{"num_hidden_layers": 8, "num_key_value_heads": 2, "intermediate_size": 448, "parallel_block": false, "init": "trunc", "lr_head": 0.00813, "max_grad_norm": 0.5, "schedule": "wsd", "decay_fraction": 1.0, "decay_shape": "linear", "final_lr_fraction": 0.0, "doc_mask": true, "train_tokens": 131700000, "max_steps": 4020}
Each number is 128 + 24 x the weight over its row's rms, rounded and kept within 0 to 255. Layers, rows and columns count from 0. Numbers have three digits each. The size before them is the row's rms in percent of the matrix's.

# down: layer 2 MLP down (transposed), 448x160, rms 0.0671, rows 339-364, columns 0-79
# gate: layer 2 MLP gate, 448x160, rms 0.0724, rows 340-364, columns 0-79
# up: layer 2 MLP up, 448x160, rms 0.0693, rows 340-364, columns 0-79
down339 100:141168131113130136117122175137105104131148104136139125138083131116101141119120119131196151183136092142091121146148160114118112133140111133090121174133159132130150144107151131134139125120111119149112132133095147128086118128155139127146099165
gate340 103:129146137082124097149117147090088139117113160101123164136139108124115151100158131138127116183108133129121129120150114098109138073140104097147159139124118120127150146110136132181116077119128162128131113120110112157132137105158130065153137092
up340 103:116114153184105124100167132107134149081125073180100130115109078129163118133108146116159128091126120124126097135097139178140082083124115171134163128140127089113131099117131142114132113150123107102086131157120147114139141177119149163115085120
down340 102:108138144142141162079138099127125108140089120170143105096141097116113122138104135128134139060138141135139104118179152152144114140103142116124140110139135124133133134126105142078147133150150151092095122101097133093155099144137141168154152106
gate341 094:121129130134159124122152118112177138124132135098118134065109109134114144147134146108117074183115149134126128150143117156127109121145137152099150147133123109140103146116108131108100075144118191079079130148146143121166086143087135122127113144
up341 091:109147097160119113124136109153163146175178134086147140146104145149108147121102186182072111098137136128145153104145138105133106138122100137123133127134113133105080135139133124119156101110140136166135109143107120144133151174129081138164111144
down341 092:139136110113107091135146080137111124121106134163142129113155122123098175088133111126103088126163123077125139149094110105089130143135133148156126171143154115133138099155152191155149151150145120161102119117166131150121084096083160110067145153
gate342 088:105132096105123112157093119127143110104133154100132091137112158121104114143168139139086154117133128118150144126130107113120160158126160126097113146123143135099145128121141135126159126169113101133081149138115112117115110118165116113157177132
up342 090:142138136165137160164145094130157091120155120132111133134099121132124106103148160106116116121114085151130109141083161130136062147132105152123146174124121130147129122154125163151081116106150140132094154157121145057158142100133134141130096103
down342 092:149120109074115113142133145112116123149106163114131139093134117120162099116150104156112143143101133119139155144146088092074142145130129113143110110078099132138135128112152160122139117144112144159123113140102130145172076156137139130131110170
gate343 096:135124138106110165085088132134126081152101173148102107135145124188159105134128114146136138126103132155131120100112149091141138135128155130128159134119112129141104106113079167126127134157129156168144103133156089151131104143102149109072129120
up343 097:132126147147116143150134093100115126163159142191164120100111120137131116126106084140134101128120158131141126097121127102122129133077169099148116123108130141103094111166106106139102124113116108128109091158098130084097122136147118150139089130
down343 097:171129141130086157106107112154118117149127155147120112178131084168130075109107153118120112132131154187159118083153105096146149171156130165134099162146170125131127121148100134125128127091109135124135119087146123112128131102114131151088152133
gate344 108:151123106185141135108123154117154132119128086153122106153113130118109138126138094082120135138132117130096146157106146160096139116119137127094122070074109096089115122094110116116153123130145113135121146166144136134147150092120121120118152140
up344 106:118101100110151140112125171108166126150155124174161126139134157110096092117146143113105112156138103119117154064117098079104118135112093120162095133124083160089127157153116130161158122129102114109134092076146147139140155148165117184145134147
down344 103:093091084142143156144116119162129114106103070130117107132128152105122175148136130158125133097137098147135136096091102164169161140085155120136102108183119157109120069183123104169090119117121115138139145151135135154080154159127079154128146135
gate345 095:115130123198120131170147134133104095098118101110152135120107136116159121146103142128125138078146159129122147141105100133139122112125167127145127174163097146149093127139150146127109167127152136146094123107137070130140134129091138128071113086
up345 096:136151126132172145136174128118128111119113130114106107115145103130066133132160142157125109112142121143067116124134123117074069124113117124148155073124080100122137083139106171133141124120116161123152106115140131134125134132086135079163080139
down345 100:115125137138094098105085112106102172113132102157130132137151103153139137120113108180137103141185114093133143111132116128141146167164148133116134069107146127108131164171118139149137128125137096087147141098125100149134101132114141138121128126
gate346 104:152121112094104134128119085112114107116117126113112140130116101163164138122154112126125094123119163118091113096090132134136149111106103136125164157120088124141126126128138180131096095132141135139143148111133141105132147094116123114137101094
up346 104:113126165119135153142119157145096099150126141154133112098138172128113130151113145165136118135090130167159137115138119140119158116138165155113110121118147099113148113094159123151161146121128083098113198123138161181115110124128137094100124133
down346 102:155098156162171144160145125112087140107130092141152125136155101125113115110137158186073090141161139112103121117151157185157136123136147156104111124069153162091103088102103159133128170151122120141138140123145141145127107093121153106096129139
gate347 086:120109118097115122107179135151106177162147147118075127152160127116128133106111109150140119185122144148113130127130157113086162148117085140125143153157138132106113120075128125149109120086107101156137110128125092122111127142123154093133144079
up347 090:130165111138156137138130094103132131131121143091163108092121149139132105141145113124061086109153155178132124135140108105099117170133143140132144153171064131135131095098130167131110143119132123095123116113135147117112128136081123114107168179
down347 092:155121125114118154131115167164152097111154105115173169142109123145146074087114077133153158134107123125109128106128124136146134109048118122117116133149103144117079095109137140141111159128116082151108165121142136150111101125127163130114127140
gate348 107:132098143104129166126139124168088134070105131121117103123155099102142084085160140147155135137148080111152147143165156127160139159152131140125152110175082110119136175121087123110119113139136162121128142109129113140119128133148172142129115114
up348 102:134148114124116158100122105101129115170151160101145125122124163149104119150121124132106109063112142163096145151086080102137107092109096093136132149127133118100129125147144142149146131137118134131109142134165111139169121086104080119110134065
down348 089:111117117131132113132128148138115111097134095123155098124157135097133108094122151106137118165136110105152133096136158112138127125141160157148141121140089124159126138122085144111078091143133143124149117110128148107137155166152132105134164140
gate349 083:148130105139127157130182120122140150127129146122160133125089145117118124105169172139134102098097157109138179135108127116097141103121100113143156129132140087107142143090105139153109152134106111129144131120140156136113139131092114122106112122
up349 090:122147149113131090122106124161108087109126084117094128127185126123123147183097095119110152135141134138092106174168131132118124139160156146084105135162104150145148107121130106114143111126158133155090112120119135126119126143134144143156135119
down349 089:158122103126135123118101143141119118117124096143134136102099097123130151107118125087132157149159135104131127134141155132141159139137103146120117123146094117130149136103110112096111106126166117118156138140140107098089116134162149120117123139
gate350 106:109098079112126121104078103139165112116158112116175122190105116146133146113143118106163147130140126145140162142107166116136146138142081151117135139146087104119108107131144117107117147133134151136123164110150137145108174103133149133137137101
up350 110:112103107168130151137119122092119111136138097155125140141117102110153142136124150105114106130143108112127170144102117153140136129117140111123115190132117068122117116145149119123172125144117127128138108086141126135156138128167140120104114118
down350 111:181107126156143154103147110132117136093141146088133110127127197113094114122059134142119128072103163136148139139102128095116130124083183126149122120112073150095156171123152108144143122137116093157099090133138139125133153147142171129131132136
gate351 112:149129113096095119130085110155149154160097160139119128144126129154147110096121136153088128084143090132155134115187107140099134124166122122177159114085137121074143116149115132109171128145132146116173166116107146120093191151123121089144137089
up351 114:119129125178089136144132131109061145119123162119153140136128078125133105106134164126138108164119136114139078169108159093148102161115118151044131119130131149127133143125133136113121157095124102143147161090118117194158094127122137133149117090
down351 113:129098173148139156148084154130149146114103159095121149129136117103137150143142155115145121098107140158152134172111192130118117122115180147093108104148107116156128173087081076102110104121156120143112148136105131169155091136123152111118119143
gate352 100:125141126155157112132109172138128133144145121155141097108107112072094146124130147135134169104107063165140125122162122142159102145096122165160154127153125146116142089159061113164130099090128132126159132110094124101121130111135114126099079106
up352 096:137103125126105102144121164126104138138104124159124088124135122183139101167096148115094146128160114118085147140103120145144079142146117109122134111140117103091153130110103176138095117115149108106153086118150149120171192145112143158092110150
down352 098:130076146124161148126115135171113125119111111140116117115179144143106114158127145096165135132146179172144112154111170174143111130113152133129172133163100094121112115115146121080114128163151136118139147158152127134126156123140135107118136129
gate353 096:173152144109105144103137156111123121107139142137134135085137152156110180086106131109142121112134074131135128149101136162109156135129102122118180123107121152101154164163115105136119141125090094129123078130165114136140157151100137126125099141
up353 096:114138129144112128116108131109144129130164130114159096074134117132140155102114154107091156109139079137122123100148096122103114098107082113175152111137100118100092145170082132113133141086136125119085132143144100129119147171128122143103140131
down353 097:141130161152083114132099122083142135166124169090138111155163126132166109078139122159133108123119150112114121138125138184131107151118111118106151108090096107107150158165143134178111132118089129133095121147132161155155120171156128105133140131
gate354 100:093099100131117093117137169105165118141146122143128125099148147121105143102142113126152151178095154153156105161144121122075145121114139122132145100155115125150141137091118172104127138096166122107109149126152135110111111131102078127137136115
up354 095:133164117117174184138114118116103109133102159116119131118126159146103106161133144138114094094110121102110161136117163163109088133162167119128143135113165127163161141151141105132142151149149160130110125126077112132158122088156116108145088110
down354 095:133156132139126163089107116122102107121120163066130135108157163137161130158141112157135111119079135148113130152134124091144111123129097131088128131120144126111133132111135095154147141089101140146136109153158098124162146149130180131157103133
gate355 094:146116134130141080107122139134116117071150155150111105111147092134118175131120152049122155104083109110123117149161134156146105116117154124130113138131123140144171133112123144086127122095172109149076161133119118137124161120161149144126120118
up355 099:195142112149127171164181117115109122141112091146099086140105144151113120165121106138130092114120111119160131099133126128134110177129089097140114150143128122075143134108090137148113130163078127145197136074142123142123100159086166104111082181
down355 098:142143083121090126179112152170156136132109115129141147171096163135126112170144146128115121122107112154144133110105124135108122117135129127177142143130125146102096119142136119135117128155136124145150169110157128115127130110126143092131129087
gate356 092:144118135152122146112131130149127181140114132123092121141137124118103159113163104117111119131146118106142127118154134120162124118129113158099150136150084147141161117124123140097083101160111123143129138120144129126108183134140170132169067115
up356 092:103153098135114128190154146110106137156106082164115111141120096120150168150105153091166109136129120152111154146132175162142153170105130141179123109134132146112131149112114131137080122086101141144112106126106149112098170119120159133142114085
down356 097:146113158132111114135136126105174161091139090147131110125112155144125153130139194072127082142096131152123105104110152148165121137140142174161121126121126147141129142110098127131123146121123155133105130109145151129116126107148157110152132100
gate357 100:115091106129179133096122122184142148088137133150114152100130139129110091118128144118136144110103100125108137156122137108143137125148143152088126147107120108145114147126123087140136176126128132110166144137153136082102129130116173086095117110
up357 104:142097140160090145158118091112171124171175110122116156147099127110096128127159205143138112169106140107137142092125135112118137144135124138113132102104123139157130089154101168136162117114166090153119119152143106133102110142132100142126059132
down357 105:155133133132116181102132111110141145103137117108112170089136129153085156166119119161094136124120124098124094111141137106120145115141133130128111172120168138135143102127137147156149140106168130164169119102080084142134110169126120109140136109
gate358 095:120120068130126130149173155152147110137168112150080126114131068118128143106144091157159133147102128149155099106163109108173132157110115128147085114145124116153145116127134132125142108108122180149144095135149145122116141136121156136141098102
up358 100:141161140114124118138162124089103104108108134121134159133154102150135062153129127164112138165140113120069134121086127133104121153129133110105126148130134156107095123117114151133150157134122163136099114158122113144084091169108105082130156083
down358 101:121117098134117132105136140133128138151077129138095110119096108149118092084106116098096128111169146093150171102095134147085132104136157102113156120136074148140103136168168129120112101132195120147153126120115096128099132138098109162143134103
gate359 091:131157140147153149101143128129150115099101111166148116165112118099080134125147098105118115130144098130135179147096141145128076142172118141147131120122097108130124108148099123156151086111108192102128113154162116104126111062092126112106093136
up359 098:137134136145099092143116087130116082149087170154108150143074113136107114125136107153127127162138144152155155168159134166088156065133136143131134111127138088144146097151123115139094114146165116131101087137155138151125125097123140110116109134
down359 094:152154134145168107157110151109156121134103115092107128153142110119137135125097093134152093122105156118152161099138097169127126103127173161119106164106111103151148120066109147092139095081135102176119139122177127091170131147161119148122140134
gate360 097:145104127097111161087127107098131167162088146119139155093142137113128166163130104099096107057130102125124133109122117135135104153093096130153128169122168093119155136097154107124105114130127135122090125124084116131121120134148114106114169117
up360 098:108158116116196124160121108116114141108156135161162132153172174139122109111109135153127109091142140120143136144116122156071158156129129088102092158106138147141110130109109099150162183096135151141128147122136151172144108133111116145103168178
down360 096:125106136160126149134148126163144131117137102147076080111125129126136100093151134157140146083122148173106118107121124157131155112140171073112121123088122122121122080109116158146153120163101174144107157094089174125113153142155162142142176142
gate361 100:127139091121141100116141081145106135089130165102130151124145154129106143110106086126135087150160121153106093143161130151117143147099097101130138116118121136117143140144148138075126123145114122115097143181083134115137128116103063172134143153
up361 101:139154113127121116141202121126120114132137120139125087126094126169103144138146131097133120131160110085118137155113160101130101158112076141102144129149118170100163105092087112165114151127115125139083063145110158115147127127137132147112137157
down361 104:133063144120135141137149141171143133132123126117137114145095169127141131142132118129083176141073122138157118159117128112118115134105151127158115092128119109109127122133089116172108149094098109148115168127127100118103128160132121125141140106
gate362 108:152166121169146081113135120111142154119120121149145123107109122145126198118148112065126119171157100093090120142095131135115111088112149144151105154138149160122137126113118124139098107106152105104126091136151148118147140126153152150115155137
up362 105:130098132132110098122113164144110138117127125083136134133158082101100112140119109131109116157108123177156125108150124089149107144170120164129169121089128139097103172121140170123114137145110124135153142124153150114095150154131131128148184114
down362 105:135101125152140148117115112151121083160147089140148149154095103109114140166126117114108115111141130131131158150129114096088145095128138155177162139139101121117126136097106158133098136109134163102100154097099145093137121152160146117099145149
gate363 103:139139123115127113102131159148103147132110114087126160100132155132177095145110155115164148135140137135133128119171145155138090165155153151116110153117115110095106106094164149142075126145160062132093106135149092110144155153150109110117092114
up363 107:129138130120146120127102116111099140083129156125109146111135118135164072123146138131144112127151108147127097149082158133154111134128098106109161142157141113114093091130132125133136119134167128137149129123123047110120123146126090092101094124
down363 103:143097136102125125105178155140110143150123140132126139132185146127135172127134155154148106136131172107161094130098141140135131102124191134122107102123121101163123120105126154154115158163111167097144138115101171123151113134143092113108123173
gate364 098:114119137160115127114125126127171101142148127146165122165097142111102142127164138134136150125102124125138125139127131147152166143114107165102120109105104093129137183106097106144115090130084130175117135155127090096125120173161064119076115108
up364 094:119097140099102098109154164132126132104127130134143142109160085129133145114107158117116097120122143121139117117144187109148149104111116164106162100156141152067162138082104133139124085159116117083144088143085149109101137133139170122106135078
down364 097:157133106111132072118116115099120105136161131141132112100130123136105097142099131157176125128152157124131080114127114125165134130130127107119146154152107174123123119126148133139137128127063157116124089127192090109128141106106097143143131110